Each number is 128 + 32 x the weight over its row's rms, rounded and kept within 0 to 255. Layers, rows and columns count from 0. Numbers have three digits each. The size before them is the row's rms in percent of the matrix's.

# v: layer 7 attention value, 384x384, rms 0.0755, rows 62-66, columns 0-95
# o: layer 7 attention output (transposed), 384x384, rms 0.075, rows 62-66, columns 0-95
# q: layer 7 attention query, 384x384, rms 0.0724, rows 64-127, columns 0-95
# k: layer 7 attention key, 384x384, rms 0.0712, rows 64-127, columns 0-95
v62 108:114171121121109133077114102080094139160135108170201083110120126136095151210103107114139152154103155127110125144147115090205010103093134161134111164110196166099111154155194123150099114193081141113154189139184168118117161127085136136137160179111125101134144151203181166158117182164169128124
o62 109:096134142121129150083113112124093144151131112149185098123162136108080145176098117139128110113129146161107146131118124091220028118094181182147119169148173155088129117155205125144110107167108152096149191128186163109125151152107119142124141173089113115126134161157168210124100187154166159118
v63 103:117120217073090136070135096231095127096128144085101124110131127147158166073104116146128110136074135128153072163137096106168094095064157135150135108131150109078161105103081127118133185080076114138104071067111094149116118073151147115101108190156172156106097158056178133070112115112095127130
o63 103:137134184070114084073122077175095134121081181141092125129109126150142150115103122128129134167107132101158057169120102122152085080082134126143123130120140107053124130123078166134137168096107113168121075078112105141108127111151123111109102180147154158116138152107170134107112139110091158143
q64 067:139147158150090110148068131166095128167142155137149140143122118110124141153133171157085161124137132117106119128130081136150148085074182158153180091200147105078109108146126102125183127070056175131108098130112152122113111215106084121162150129109080083112153102144153102155099171141139097150
k64 066:194114161107110145114167137140146116121174140150144143110148145092166084088126089083085166118111103193124095077158134137127117137093152097102188142106090149152178146131129118120143159107122126193086068131124127144112098146143122128156138137098125095082069087119118097112181064175074117102
q65 075:162138094087163074111198123167123155163139122098109087165123161100148123127055119130133166128165099118143119081191137121145150117130163107097109137111133123166168095111124120108139177172143113155080132092117119143095128078167145135196051143182143204115128100169099171142096115130144107175
k65 071:144104122199157098165159154070150154072106125159126169110126143159144123127093089168149136077035145109166099121096188098137085140132110127097144097100153114123123154136109124119166153106173118098086153128125182090116137082125184068146153140142148157157147105053133093067092106133112124176
q66 077:177087124071105146112138124135159152120141180103185162177120177133114078082153142148121167105170066090116101124170110140151133127158197163136145108115157132116158134155147155080162156136195118106092093131097131104131127067168132116184081100169166160082110076151161135131098109108156118129
k66 069:144076132093106124148149080135171140112142144129119152174169088059161084121114143134152129079088154074103178142133141149198142162146066088137087070106101049135142151141161085096100124161161172054054080129163113136119118186143033096128091156176101100143133129169152138078128146134113124155
q67 070:155086086116148097084162177156177119079141133133146136168127178138132109135098119098105173101166095141111058095185130097148127123120099121161187151142117114172179084108190081098178204176164101110100127151168127128147137063177079175169095121200153195069141111099148121141128117105087121128
k67 075:076097142106179124137105111127171120137128131095131134134125138099107170124087136086108143172134119080099169174195112155136132127154100080102110122160159081146082156174146194130229158134107165123140169119166086096124099152081078126165065119135105106094174107127138138140146160132149106126
q68 075:106143105135104161163183094047160123115116140172066096045139085103146122129170108119138148055147158112147184142108135112114130153119164093105076100130076124110167138149106127153093124154107122080142095139105128137151116137098150159145153119114120052106125125098127103107127094147135097122
k68 065:165175139146118115054133118143099069118119095137164096140119060197115134150126128101162136153118169196130081118074139107101146093158116173148127169130115164145098163102146103107124059084096124161117088170113119159136079142130126097116177095117129151128114215102126124103205146141085182118
q69 082:157127163135112119113160179173110114131098124054124187093129156139159093128101117080136086200163118138128124113059152176194158179166119101134156087177170075085194068127133090103181120100119080123148095128119133078140142118123082089111114165169133134089139126116098149166162179145127144155
k69 073:113111139148194134146161137125177170125081179049141072123111154158151139118107120192143207143136124146098197111139130131146134154160165163073140115101123085095096118115164153112158169141171159117077123161122148073107145092099072108137141109182140136157180174171142194088143157124250090136
q70 073:162131153104119170133136148155096111147119125065124131164101095160162124139125131101197108172131163116125129136090081201153157142118103141185134151148157066061082067103107129148173107102067100047097128176152132135153108134075055170099091134136134112174152134148091119127183158102146130133
k70 076:118116123126124082131175109122156146152092103072118083071127112159152129143130117165102151102170152165126157137102141132155171148130190123089136148157116130101149120108142120109163103120123139077185095191154150064137097095085130104097075102102189144163151188118113154140106155116122181140
q71 083:118067095146086098123114132135167093126135113139132090124132197182149110113117122147090144200102134114132072144088119106132155166106074066146150076166130155171160128142137087115137139124092098209162147119130106123120136111064072095101212169156097183173128194188115133189087145124119155128
k71 080:148142151078169167127081139141063146109121141153140185167115167028109115144091140081130103073084091105104138125112121163075119093148089148167117116136174163149058074141158170105138204100150169125113125115172122171184200214131206133164085149133128140099133095126175125140116116141118078167
q72 071:130136056084064068139122078063133132092104136143135113101131082091149152136078150142145178075137166114144139141082115146135144192155070133169143154115081153103117230114120149135185155135124124131125131149165120107078069135124101103062176114135071112122113121107170091133086123105110130122
k72 073:197136110097127115145228103107108167094083102141096129122134060119151129138150156093148115116110192102171105106124151133145082072111149138170103138151120147170107116133081080139113125103079077032106080133116160157099082172109109119084167123132148097130088152129105135118114072151070138134
q73 083:162116105135123067185206101114168107157128077133134081082157127120161153185149081160057150036136151080125138177134089079140149108136134131091082139027169167135154210111145199151114127184105138097168158130151107112134130154165175132097131106099080097124105067101188091111099082123103077109
k73 082:188134149108137183156090180121114141155121146174112179098163107127093083135109129079151076137099167143133090150126135111131105098121075130112136114201096094121145108200099132144130122129113167048098112135161155165151111120193108120160038147183136065109094090148128060171112083111077089135
q74 081:086135134136166070128144115144089127127157135200133105133110077136071105187166139151117156094101181092115182127128174072145123102132152118143096128086113107117071134150123074167114051176126173107112128147107111157141149142146202093118143129087099104148138072145138090137137142150155124071
k74 087:124112135192154105111114171114136114180105128209126131120130140176157121090103127139140122145094077113115142140118138093121127186135136145106130132113071136078136115177113149154096126047148141138031128162156136116158186075119126110134158100128162154167187121128107120090124151089164141193
q75 085:125168153129151152098160156206124119170123116090132180187132176166110110085100118129126095180176084146153097109108125151139132084149161145081170087127173158152165073077156082131137133085147135141150112097117133107167158125114118120135089145119151198138141179145101136134136179135146089098
k75 077:095127110135121140114089124123182058138174127097104084138070105096135101096133142038131171115164131092101132114115115129133138118153086119148123063141144103109138063142166124130123137169119099174145110148179111130083176185105063122107122154107107082146134177142084130102164124116128114119
q76 096:141122104055118101085158166148119169167165100055136139149122183139146077073080145061128120163128083136147111048143116124122153130109121074097172142130187079136175088132098124158122113151105136150142095148154161158131153101182089108149096146202177140144112151116110158195148105133130062072
k76 098:133152130101084139177000149084110151114210158164124179141082077049058167145084109039126169099086163121133075069129134145126076097132105125140116097123157125128078110156171086188103121107084138154139020096133122140130120161124116117118098172122108114096136162227166108118120131130085130112
q77 077:128115099100160144148139127064135125102123113147136125046111095076187144140204138115130132060116164113118152200090147150141132108171140115147090206085103077133135136132105152130090159112088156121146139133133170148113093130176119141138188136077132040085095123076166139175155051108103137164
k77 077:069151119153140118158068151072104187147143187155111096138171131148117141144151100150160102123121074184110093154135132101121132142130201082052158174106113146089159142109122070159140096118127122177070147112117199118132096139134109142153050133145106151132188116119110146144133132148126171088
q78 093:180169093116150171103089150168110052109126147182154148177117126142083091155130154207184161122098115079122131140146119125112167083153155159106115129174086114120075101133130124173144114111142116170073098146127086147123114170143118101151109131094121173122174109216173124124147147095128127158
k78 093:129060131113162103162213165125174120140128105104128119082140170255161132127164141184167156215155119148135162185104133124098133101099132203136151121121074140087074140093133194089120178146123153123088173140148122129094186088144119096099081101094094092116175061102106147066172166135245142161
q79 083:113177136155180139146049191160153157119168103030149138236145076123147114145150102161156129114164098198104118132111094090166124185091147094085159148163171050107118096177139119194144130134156105119126086166119119137153143108087183163146086135139131135130141063104137155198115108127149135140
k79 089:170064095110146144148047142111129150113136117254118199078057134114096182110132121093074123034110125148125096113134156141144077085130070100179121100125160077119102117182150091164103050153145085062148095139164094130148153084104125123157147104185156127063183116195154128169134115089115155112
q80 098:154035173100082062137187155100106255173157147070125089049151179145111072173107076081100139130078068178131135094108143125123114111134143082128114109060123159100094127170119169148130080161120111115139118167109116099142137095112169128121101119212158132148086136158063130133101133172113086094
k80 100:129195119066059144157146183136100118080156105136113175154124068129100164138158138102121151110138097123169124050144158119140143105093111126180154095130103086174090136186094116175119162079133117066144052067092105168159098111100150159119199149100124130106053152119158076154111111150062174146
q81 092:118169173111158084193079100163133099089201102138153057096125092087136180176161132106099150085145163098152156133135106112128141077135130124154117164085163122156170194144136205117125104125161195102098169117139126133136063096173143135146106089125137047132200105121161096154151125095113151130
k81 084:116066123102123113091134137114130189113087114110095109177187158172158137111136094127134072088148139118137091107186125110147133144124086125083128176128102107065189142169114089140126090138115154174127129156140151145134143161153117154148098113229090170073220063134156128147141135102132114120
q82 093:147116197165184115102107187153128148177180118122125210071089115132091125170135074078117065122085094164136094101101105181128155145085168133131142152135165097127111101167132125114074107108137127096131198152142152112107194081111142118101128107114211170151102135049121157132127129141149111100
k82 093:138154071065096204098126135118094057097100121153109169101020101063138123124115159064159163030157133115120131103127098107177096121128140043152095112154110068161143088137127082158139147138138114056125088104098098177141108134101159148092140134068133140079164116185115152167133097153067155145
q83 108:091094130159106113144146136102114189146153183112105035132142099102146105140154149126157169118125119179155125157131116143132141160141174157135096160117121128107151154170145238129099086194134141142114147125099175123095093150079153199141069141198142136136097058119128160084102075110139113105
k83 101:111131114087118141153178143169143134126055130167126165162126127160131091080153129167108153072102138154143133072146163103148123138116063155121130135115097136149175175088087095135147164096113096091126099109129170135142041113143042151118207105187131169129130129140136121168119148167042106132
q84 106:107150203130149116081192126176106143174115145130097122092139165110175128160118171124100113203090209161094141137142050156106149117140115190146111121048139131116110146088152132142131136212182159153101109160098129092105162135137152164078165171102163116135161150123111165131117147141154165084
k84 121:101154121117120134152094104154155155132177158132117118119173113161075150185128120207157155149202150186099156085099109103152139123112118092151150138154128116160115188176134191089131125120115132178100060134102136154080092080152091120141086119056119100076112148129137152103196122126116154089
q85 092:084172073128108175121094145073101231118125163087127052189138106130107128127081168195152122145130052146099107149157106178108116202092102118129089121158108104152086121149165130134175081150145142170107094164120167130166126132063191130154162130192094167202052122150126083066102127134115162144
k85 107:140121171110090105177154185149119202125171112177121098135179118164110217164147110211108106135085134168154101102134157121135113129097072153164113130129091100100125188115125139152148162146123089164157073133089127120157148062105123142157208111171157170118162114140108067151099123102130146112
q86 114:108100119102141177107106103101100145139104116191123097077109161157144117138175120104038128255099151093126127171091124138125155045134088182170172092134157144144153191098117121107187061176146169158154043134149092131154089120157091076094120132124148120114130214173075156147125156140182071128
k86 120:082149131107103147146120130093096255129142154080097120128162106106094126104148131129144218111095107149121153182169134190055115142146142101134178139146153125162151137101140118145121156159120124175131063097132119146129136086119124125118083146078143141126075158171104117069155170164111170140
q87 126:133125065145150172123092106122134081138065118135133220183135101169122121093156125205135106157106131090143177118136122109165129083115153194098141124149152154121094091092151106097177089117156172108100146142123126111129105176147101130123148121131137157127135175147146162177107138109185050154
k87 117:138116084139164154113128094131133177098049146105146163077000137126122114091107125143136138176122111093134148137067083145111128099162227190167089137166113124072061088135149175123137090062099169171158157161143145099074162174157109141116076113053090130132114098140088193071173160137176069163
q88 132:174140124159143118106126167084163121084209131108143109097123087115090171117106105115098123152152175143141095112129163136112108167131086126109144100148116135119115130150140122131138165082105145076084110144105076111138078103117091173154107128129136148140160212089132095137158123126096111166
k88 125:157160106114142135136042145116123165093219141097151119070187130152167173140113114092087127064113020098153121113113109107135117197110162045132164155175079098131218163192144117131150111160147116147127049156113143152168081121120159113131149134039153143144077094105123108122119115100114186147
q89 138:152166112185184140134085147159162164122150120111136170149082077144059081053123140162138093176108145097127128172137097097152134160144143181175145139163145122113097127077183204101145171086145105165096130169118153117132173206113139168146123078114123146132165138092110167030154104097135128122
k89 150:150090142183181153154076150176155193142077108206135119120150175164146144128137112186090072122128121127124152103087168095167139159114071137138079190159084103079199202195115127094144070118106106129120104157105161120097164117139152167136158079172169136103111082166115141134125102071175131119
q90 116:093119126081085162132127171178060158115086104120127129217107094133134151112176142152144084111143153083112067147102147151178124101139144105162053148170081082119217113112098072145111106118132099177207116100163128130169134149101154096114113119118092153114165078135117065179093137102138195090
k90 136:140126118096121105151100144154152185113104146179147127083110122193134122147118107046105083147139166149105109129128110111114126102146116120133089143140137135127143191014158038150132085134103184106126061141129123119155146131152091114149120117255133130099161091152170131142151144139105207105
q91 145:159061130175074133172062149102143137152150165056111211086174148162101112181070114165158157000170152199144121080181123116150145105140160110121118160076100163104086128140115103112081151119100147135153154139126142102119160040103168140111093118079143092126111084073134151114115100102144179101
k91 149:116129125093093177158126151145128082105249118179131144121200123167115156074147113138128123120112168111160131049114152057161111112098192102165115120137117152119113118146114180121128114118120109107188111141121118135134064109101130160114194119111114129156149136130145105170084103114074085103
q92 148:152106128178170110120122155121104125155092150219128155053080126109157098136117100065125164149084147117134146109072134100146164156135165112110167126153160156108069179187099166155155066100116079085080123139111119164124143095087104072120163136137161105136169238158076129113104127108139072148
k92 142:116108119090088172098169141063129134107143110067111165093102117101144153115122140141110164139123111141117116144097132128125083173124197095100135106188113115092108000217163201192101134131121089133145119137124108151088099141104159124125110140115118141100146202174087121087133128117102154151
q93 127:101150152102097169130092171140105181124154127123143142155126139159130175138176152111102172062173147188135130127097152142137110096157134112150099139173133126142200141133111141100114130120193148092155064117120133149178053161114137094113051105123139138094190106107149122182106113088137121148
k93 133:147162133141179144152077105108155133114091126127133111091146094114115151168145107076069159153146098156159086128133158178131093137112075205164100146096117104101108116141139201097094141125163110125141122135140174107120138185100145140114076102049155133130093134112129115147101110067100230183
q94 134:061117135140115120060097108087132130139134105131123080174217131115181112148124093178143100015085077170113107110142169111167144158115162145080167120122106155143097187042082102108156155142117103183203134117089160094166094186145129114106156142089124166135030128149146096128075107155118117123
k94 163:101138102134103146074108160086120108132249122147136151143171084106129093073109149146152013089056115073130124136103138086156098180146144038120180081195165131169138139191119049180160111121135119125149147093131134151149117090144086106131221162103103110134101142129137105144107111152138171120
q95 163:144130125153121111087138165124131202145177098188107122174082154123118138088123141107147103199210137163119104064140111126157090148107088082143210095151139105088087153020171105152121169141119107162174156085136123115090119131156068137134166142132148149136155185096090150111109088135097138122
k95 144:107171149136156127071142097095133031201068143116129084112204159084161170158134124024071138128129119143150130148141160160132106125101088109107149125098139151128140101121149119131091140148140085153153101129108160137127094168100120106147099117145177152172105166119104098133106114087150187126
q96 069:160166087137141202202126137098146157125121147149144141130149126152117163114146081098130174137208151073154172098108165064139152134147109109103171099141164062184153100145174132134164158157188119098168132140081104160104126189132124152087192135077087086116092165145139123127111101120138112174
k96 068:110098117097136153102091113172063140092146141143097130114166112107120129148114133043158134107153136168121137124125141118139124094119101084090158140144083131107163081101142144158076149198119177141177131102147128166156109095163061144141082090107122096102204154122132135162140129143147169121
q97 069:157063096131110100128161090134172151136162132135113128119122079084102106151134129132100058063160189114140057172140092143210158147150170102106107101113129135133153106133129120075140132120139124132107135117149141140116123070136063130187163141165135135151124080102133146129095090166124177144
k97 069:200079144041117119169126159114175129175157146136132085134123125124133088122068119119065147169130147088139118124143100094116155129145134115118099161083170083147129120091131193030166150126148129138194086149139121089092124104129023136092106132128083075118098180154134104166166154143134112135
q98 071:082119103179127101142189151116110153096163158181131085069126127135133109124083138097112126075106181119089117121155107073135155135111155092118108140113131080113133083082131112130096126103141092144082131136130117159135110118119152106106125112099080048111125137033140136087148114107102128137
k98 077:095140201086118128082119124230101122189141115096113094122106109108125175145097095044134130226160126146102129163103103162114105102098107083101118094147153106165113131115154174168165117122089145156154035158165125157114100137109054124146109131074119079128100181073157151146167122150116148064
q99 072:080082100182135118123130123044126112124125109148120058085138100099092149125156123083099137053143170138132160134126130089130110114117140076101060167113139090087098167135134152099079103140148145112116158147136087128106078154181155147158148127097089082107093119121141083092066085127118159152
k99 066:150172159127151168072089100154132107104122065051144099076110081192129185096110139148116185192148098135089144137128157210114153125149088121128185101122160134127142187074165154142136106101106110148173059157106123138164098163100178116141137119138103166091135178100151159164137168123144112121
q100 080:125166131138093138142097161124092102103104132096134117108107098119087183178151142089124075132075147200117156143140184117130135074109095133142114140138098151145098103143099173108094116069105168093146143119126146147135116199125148137084148110064094125133183161135116115084153149107134092130
k100 078:139097148184123111142151157119118169144162175179101183082139146161129096076158133174167161078084140150137083100077143098078134081129121160126167174114145138095155161121086112171114107066119150110099191121178148095151150078113177075129117129156211119153119068120060098098084070091182135126
q101 075:090134077160158105095209150161123135138139095183119124079148168125186160139081127103072168123140065143118088061111110094145131187107130091111171104123135162149094151155138167125111159162183101188151154134125136069111142079100072102147074172177104139078117113163141168123110127163129151146
k101 074:136103084099137155130126111122137084144152115058118150150103117121094160110103136099171089175108095124136105191167131162129109114129171138178135146163102167107062161145137166123160092119087103152205095117143056172145127121126053141122121123102099135117095172142122162157197181073144125064
q102 092:099135097156143106113149148154149122120116073051134118151147149108144137105106093110074093107135062127142139119139114116164169126135147076111128150164166103140165179140119147149182143095157144165150085118138126098142115097156094108178102105116123121120112076179128122182147150112131166149
k102 082:091119141140169115111144115130126085137110111066136176126100149111120144092124096061130169181166143134101146113156128179090122151160130187188154130124084185168080157175115196115156146150137135174115106098135053177088151118151053155111153122086107085127135207119147132168163218120158079106
q103 080:163097112081132128145146071143113133061157140145149093106122088090149075076102145136130146112124155120122162123179112145105108108122106143147140144107094185140085142110126110152122189151064165129077128102172078163136129140130154103077169082125083125170144143098165095107105126134097129092
k103 082:140170111151124134134177141071098156066115149134156140147159059171090106164139095148108093121104155168119142100115153142121087062111177105162117140136110172177111109104128117124122147137112136048116135153113158126139102180133170113142139141144116208158106080119152092075114052116129086135
q104 085:113125113146190108152142102112142128087116152182122117094110088114128122152161097160108150041082162139094187173152125122152127130110166115137125175117090117115125167146116142149076128104110127084092124121119187117118147131119209118105162110083078070092111088113132127084112101132121106158
k104 080:147107133158154135083195145187120129160058076150152103193135160189161116097172119217137081130160135085139154136139140039152165200129085136088164144154086113099153145105069101119158118153139127109099154119102190082142093063108118147150201064197161127116139153070083148133124078099155139120
q105 075:111162158122135180144120110156157134094139105116113152190081114112126136151088149184133069157087074115128142136099143173101140029143111184135116136137101155138107123134077208102091128057159152111131151104132131108114161087139146144094101145049158188189098095099162136073108109123138135153
k105 082:131205106088094130128129117119126042088128120100148098159131091134146139127153116103115134181167112138112127059131127103143156186120132086113125083077107089153168088096136094084174111157138126198170190092131128115126094154109022165149155113184123120112202178091131159187184118180086099131
q106 093:157111155124103141078114160165101117205153121152128120131116175103145107136093159119102091180080085120132115124107143172138124087092129169092139097138184154178141181114139160116125100162115163138119124116150165112135135134065087075118179187161173168123114195157084173117119123180172116128
k106 083:106122081077109150080122127132127108102196104127141160118139102078133150120163104155147098181134140088175074084104092142101159084131137106119107137142168168138098038120136187163111100151103125057084120075132089162113153160180119123137071217181149145117167134045114116113088130146038094121
q107 073:104084174087068127125141131131086122111080138145131073147132169163139117158149146162201129202140092148125086107141128125077129167147110139093138110140079123119184129111123142171141123122107090177128134118125131171114131134120061162132140127247179185120179180162120163115132168150125149149
k107 072:169136171102169193162196095173151104101099083035161158123095079125146163148135124167089172083140128114113177128134098152136148070126145137108157088087112160205026123079135166128110143132120109079141127165111112125129103163143139106135128123073120163101091172054169103107129122159115162098
q108 084:111120059106175122127234115122097102156068130186117084103127087154162111159172102129147161100124101092137137170128092104163175124111118142086108162108133160106102150150157223163114055162147092164097168133130135111128096140127109113107113151213124093092138080100143104132103106120120130113
k108 088:191143167100132143141140099127119090132121110159135173198121084105120126150205164097125130084157115101134080087183102123163104090089075123159099112146092097149113182105125103122123128114108105092117043085110139158146063059162100178140140103171108094093142107121150123177119086204069098113
q109 091:128156162143154146065152145152085156157120110097150226180116181186111095112117111091116077152125089145113086089130145140135106081105143139121144131141167119121120086102140131117113145083133145099104112082112143112179143148152093142123091141075165173108107138134111167102106158138156034091
k109 082:136122106100122188070082091086130112127183157076103149161044095089112125134093122054100154093138105095147133126147096164143123121159109094116093104152181103153100072127175110144109109171165156151176091112127088158094179127130130173140075199108108091117104165185134140131142143095090102127
q110 083:113064113108091139158062128163185145162080153088129115067128150216139170177106109159155070133141155161166106115093132086071128119159144175115107051116127141145158099092154100084135194110141152103121149127135131108108132182091083164138205139122155072120102189122123133146111086141196103155
k110 089:130152098162142102117155157150166105085067101090123106158126147104122096089110165137105142200162097161152144157093167086159136172163147130143117148164116120142116090112136157072157164108130166193142215146158113106104147160149133117154051110130104138134074124078160105065130116092113169178
q111 085:111100074101142134175189131090150175088106083133142079105151105171185145182117120071101165121133173150130112117129155105133114105145108114126082137097036138161102213196120142157155050119129166138149125113156016112135063085145148132151106088176095102147091076185141074140109080130132141141
k111 089:151113141147104145168121170119099119122143092143125173152138096130141127100126135090108069047110124113161105141123163128134100168122137126077111127159091109150159141150116069188098128115165125070169102115137123116156115119160147162130153150208147125121133118145165071165091128123067157170
q112 087:129057079128059085134145135179136144107152184229136069111127097050109100138113162117167154112109135113131178131093073109176152147159079122143104139084085121124108174160096205132088120146103125177131200134173144124069135132092131129105125126196096096116117086094099134068113107097055215111
k112 089:112173167128180166130128124120113109156076162139134134108191132188124149138197100134114159137113170137149139083157157092125105121072148111141118158122120132155166175097108028110147136160149085064098080107083171140125049057077118129150229098209145119166103153120105113210096109185089073135
q113 097:130140163116156156125115135113116157119087089089149193093147150105179168159143138121098141082185097126137116096152160119135098109151142130114168133118128123177152125112106117137120151096103164041193108100139106114163118113168113099124092147149147139120090179173105144147134113161137000144
k113 106:101148122124062209161073112129105077085252151077103155119107117087086115127094145067094194099151113139129165179152121157105142118150154111151136083103101078146093089191134129145122153080152120124140111091111111141138182175101116156131114158037096083140063147148144110148124175148120104133
q114 088:124138123133165144150100157151122176136181144102147090188141093132124174111122148105118133158151153122127124168184136147137115184146075071111108153180141100112102145101183110156169148114101167111122163133114140143122145118130150137122093132178113129181131036132103057108131129130070181140
k114 092:167097134131223126154116188119130147141116073155113121106141141141122159112097108065121045102100140099129087139079181093132097132091074124120145137188105113131150134158135071137105092130088109094130151153156128137168155127115162148138148137252181103105176122129111078210074086108111118105
q115 102:094120132179166130159072120103121081095074117113117104107111120093194176125136135091105138087217153166118140121137138137188104188152109142119142147149141133157185207053106150090137190107138124083136158126138116098117101152100068100126136130106124090103125131113134122089142088133116073153
k115 113:106122123145148206134099086095117171154069139179136127161126116053133094158135121110113027114084105102125145218118184113162113135112133147109104130182161099092178136105112099114131066126144094107183163141100112129144138191129134148127222160202133163170094124238118118136094139108166161105
q116 113:108145067144144149073126162119130142182163103043130127134138138175129150101118113144151101074183112163119102077110150104162147163076158090130153174142130121163234115147154149125164128112156155204126169133121152133163092156144118158157045087126155132115169092113129146131148142145108096098
k116 102:186107131117091170147150129091123178070152148189139169174080075140114130144113136127119123074103140079124115122126135124130134080146117146140067137140137108094137101141069077140152050114129182056120123130104189122119091129141115153111145130153087120115155065157147125179128141154122073132
q117 101:107118104114107075136183132135131094107097102103141077134159075109180111142119112137156160106152164081137119132145084081173146149157126097142150122108107152128140123179118174130101114192112073156126182104158133132104038150175117213145162094189115095121158136121118099106118095129078128171
k117 098:165121117139169117143192109104089163146062114055130113186184151144131129128177129107062135119147080151121102104178144116088146090125146145077116167057114137151164168074120037104126178138133153068107108087130169114140071114149101165107102111255117107131109120122154154146139110132118066121
q118 106:113109140136059171121089118148116088124151145057150192103156204069116107123150132091203151034208127143163138082138170157156092081076134181112167160076113170141114053119100047107105143118124115157113152116123158139168120164176138152147086131110177144112135074130162153179122110134115066091
k118 101:114168130108118131155103074192149059100183155098088110117107126172141134100083132145208225139152173129139179112151102166072192090130119155134113090128116163108146185076140112102136130104130152159136106117104121120099144113100107095103120137000118095160134075140145088149153164155110117164
q119 114:112136139108103079088131125081136152157045128118120034102100143176154134157109090181088138123072103145131120145146149191127122157133123113141121127117123157124111179105162133106179089106074115134104117128127145099139126112084125115093163192120109150168095122111109089135090138167159100147
k119 124:131177107103135149120122116122089072111072124064132161106110095114181113133108147230170177163088074083118145126133140108093135163112221107096130124119097123158076115060079194190132105133124135111176143081116092122108086153127154162094196136139156161148132172126120126154106156194091113142
q120 128:162096134102100136156204150149127099102125158136150116080124115183047178116158090081162104100085098083143093151113120115125116070096129131156101173106093062141159140146110119128140101123103107159131139108159140115157142164157142181088109119154119113045170038095159103165187135113127145037
k120 137:162156142100134164101143129090131087109147115078144155114071112161152146128134146048142121182129129088135116105151108161129162146087128153113143156157111109110083027114126094124091121136105135116105143153122139127100097125136127195138160157183112130147140144104173135120124153229091117130
q121 140:141138090147194136139073176139108123095143109135160110160126078169120120090114124127160119160101137053107084093121134079180125150115156104102134143153087131115112156122107122193154124117146082127066168138116164148136096173144134151144172078188087149090223089148140079154103116073106096105
k121 123:148101139171150125096190125085140150099056081149121166172154141120168109111126124125104094183118126093132159109094154120177115130089165212080090173155096135072109071185129145086105091145096129115151138181112171122112147145126085119132118131229119180161135124172115134120119108119159092123
q122 139:174161137152131075090213121053129147138074132155139059108072112174178152104148119115095197167112135108158125121122189139125170114103096143107123124063126175141119167152092191099131075142123064169101102100149120144124112102113128119082134132109173106146134153094138127113130153140163089106
k122 125:112147154090054131148216131111119068108135095102105135209120112156149130153116119187163161161139133097136123121188156187147130096092059187113135114070065105147135112069118209121100199150129098115127123141073112097146127121107134151137169133124144186103148150117151086127115155144118208114
q123 134:071164158118120151063152100184113156118158187095138080167088123139154181093068134164114012106134145116108129150159086094122163155146126121081132092148175110090199149089172157143133123186156164180248135081109136085102147146132069168162162133169108100110105143140133203094127133143178132163
k123 127:122110134111164122139135128177107089157081136103149120124190139146102170135108101120146072131140165106108099133120126151138091108130076127140128146075122151129169182136101098127130098187132085122162168156183169116158104120097084115138130087148165143146140083118124164141149131097160060119
q124 144:107101096140102157101125100124085130097029138054101086171085146149177082186090140167143164029161119122131170177138121143103150130225134161142067138141157137154149140110149184103101093120115132205175122086111146131119112156110158122096139155094079137129051132175113145111132123127178128184
k124 156:089139130155106082082255126128097182158071130110152097154126151105128139124178108189073140129169096187117141186134154149148133147109106132092142124043082130112168157210133176149128223144150083137120155142094168084145189149114121113165103097138201180134116064097132140083113114108129130151
q125 145:083101117072048208081088120156112151134114139146123105130206116181168146142120154161121103088085060144132119177114150085159113099127220152174145145145139143117153213137108175118128144150127153143185060124100092109198093153108181109120138139176062129117111143114116123130098156102157054134
k125 152:081116104067104159129102158146136178112153130083136133105083084145123170113109122038090087196126124123131113180149116168112096124149155088155131094160150124149142116063170061170129145115155163142161056115089100122146165091121062116143169137050070132084096142166131128111156180146114104125
q126 158:134120143119113086170144179051106186105134102081162129099114133155097131130143118145070129091116126104165106067168106138107109138118065083113060135077061101126111129120139078139137089186100145150135151132142150153136113067135107086130119124119180145122117141136163130154106126134135220111
k126 137:126183164078127086167130113113118048164149083116156147154247145127128173155128137161087173144129156098141091036169134148104107074089154179103125107038152161132135148010107080092097170146144141103142112088159132124145036128123119131112107125151145184167148159144160127179096129108130159137
q127 149:146125097150151078118123124126131188137126129072145063159123107146152097100071165215095028202158118052146138147163124120113143121162135172097130113120159184099195153055143100117154136144142152174153098119139142088156155145137118110128128100211119144107105155147095142125146121120187101137
k127 158:112132162173101119130082107182118000120096152088114151184190156155097102138119152133100131192150115103120181148138136159119156115129176228117136141097154165130188116002159060072102141184150101175142161133090148116117147125089043129130131122092124136148133156136107167149147134123189059155
v64 131:095092099154171160091167187133150130116156130142131186163123079113213122092115141138213116106193125132143122119165086129136102113161183126093121126153129112113118123118136116083053122096093132164082123139191147157120077106139141143139124145139131125133153106145054105104150150119126131109
o64 129:075097096173140141070113206106128118122140122110131172188120078096197118109099143146173123128189110134156120158180074125139099126156176126084140125137139119111105113127126103075080127083111128134104110151208149166131095143140131129162098153156140123109161109126058130095155169129117129107
v65 130:122126105087133128097123105113117116132132066127105133143129076104198143162129104151132129126113111141117142114152148181175192111115133084116154045124098052105134141149179126101101159120075141127138099175123132108154121131166123147160120193139113172058126107125169175171185134150162123160
o65 130:107122095097132102134135098092123140138127070135087155107128082104162118140132127163131141175135113130144151101132152151155187130087147109125147048116118075069131136130177138096129170121079142113117137170141141087141129112180138132143120189110097150056118112147149155156185138143149166162
v66 127:146081150122087106171095115165112126111138120110113156128126143124172110156106054135148111158168144115138141139147145144084104111128081100126126060155152143123140112131013153166166110144084154104137135071059096185190144127143142092126126121132127154168103119080138191136154129130145112187
o66 124:162116158144097107152105120181115161114155134108109156131122137112144135165111061135151123162149141085161133145159163129071114143111123093132104058132153131125144106107028182169178106132124124092128138077055110189239110119160130101113104122140135155155087121125137165143161158109144116182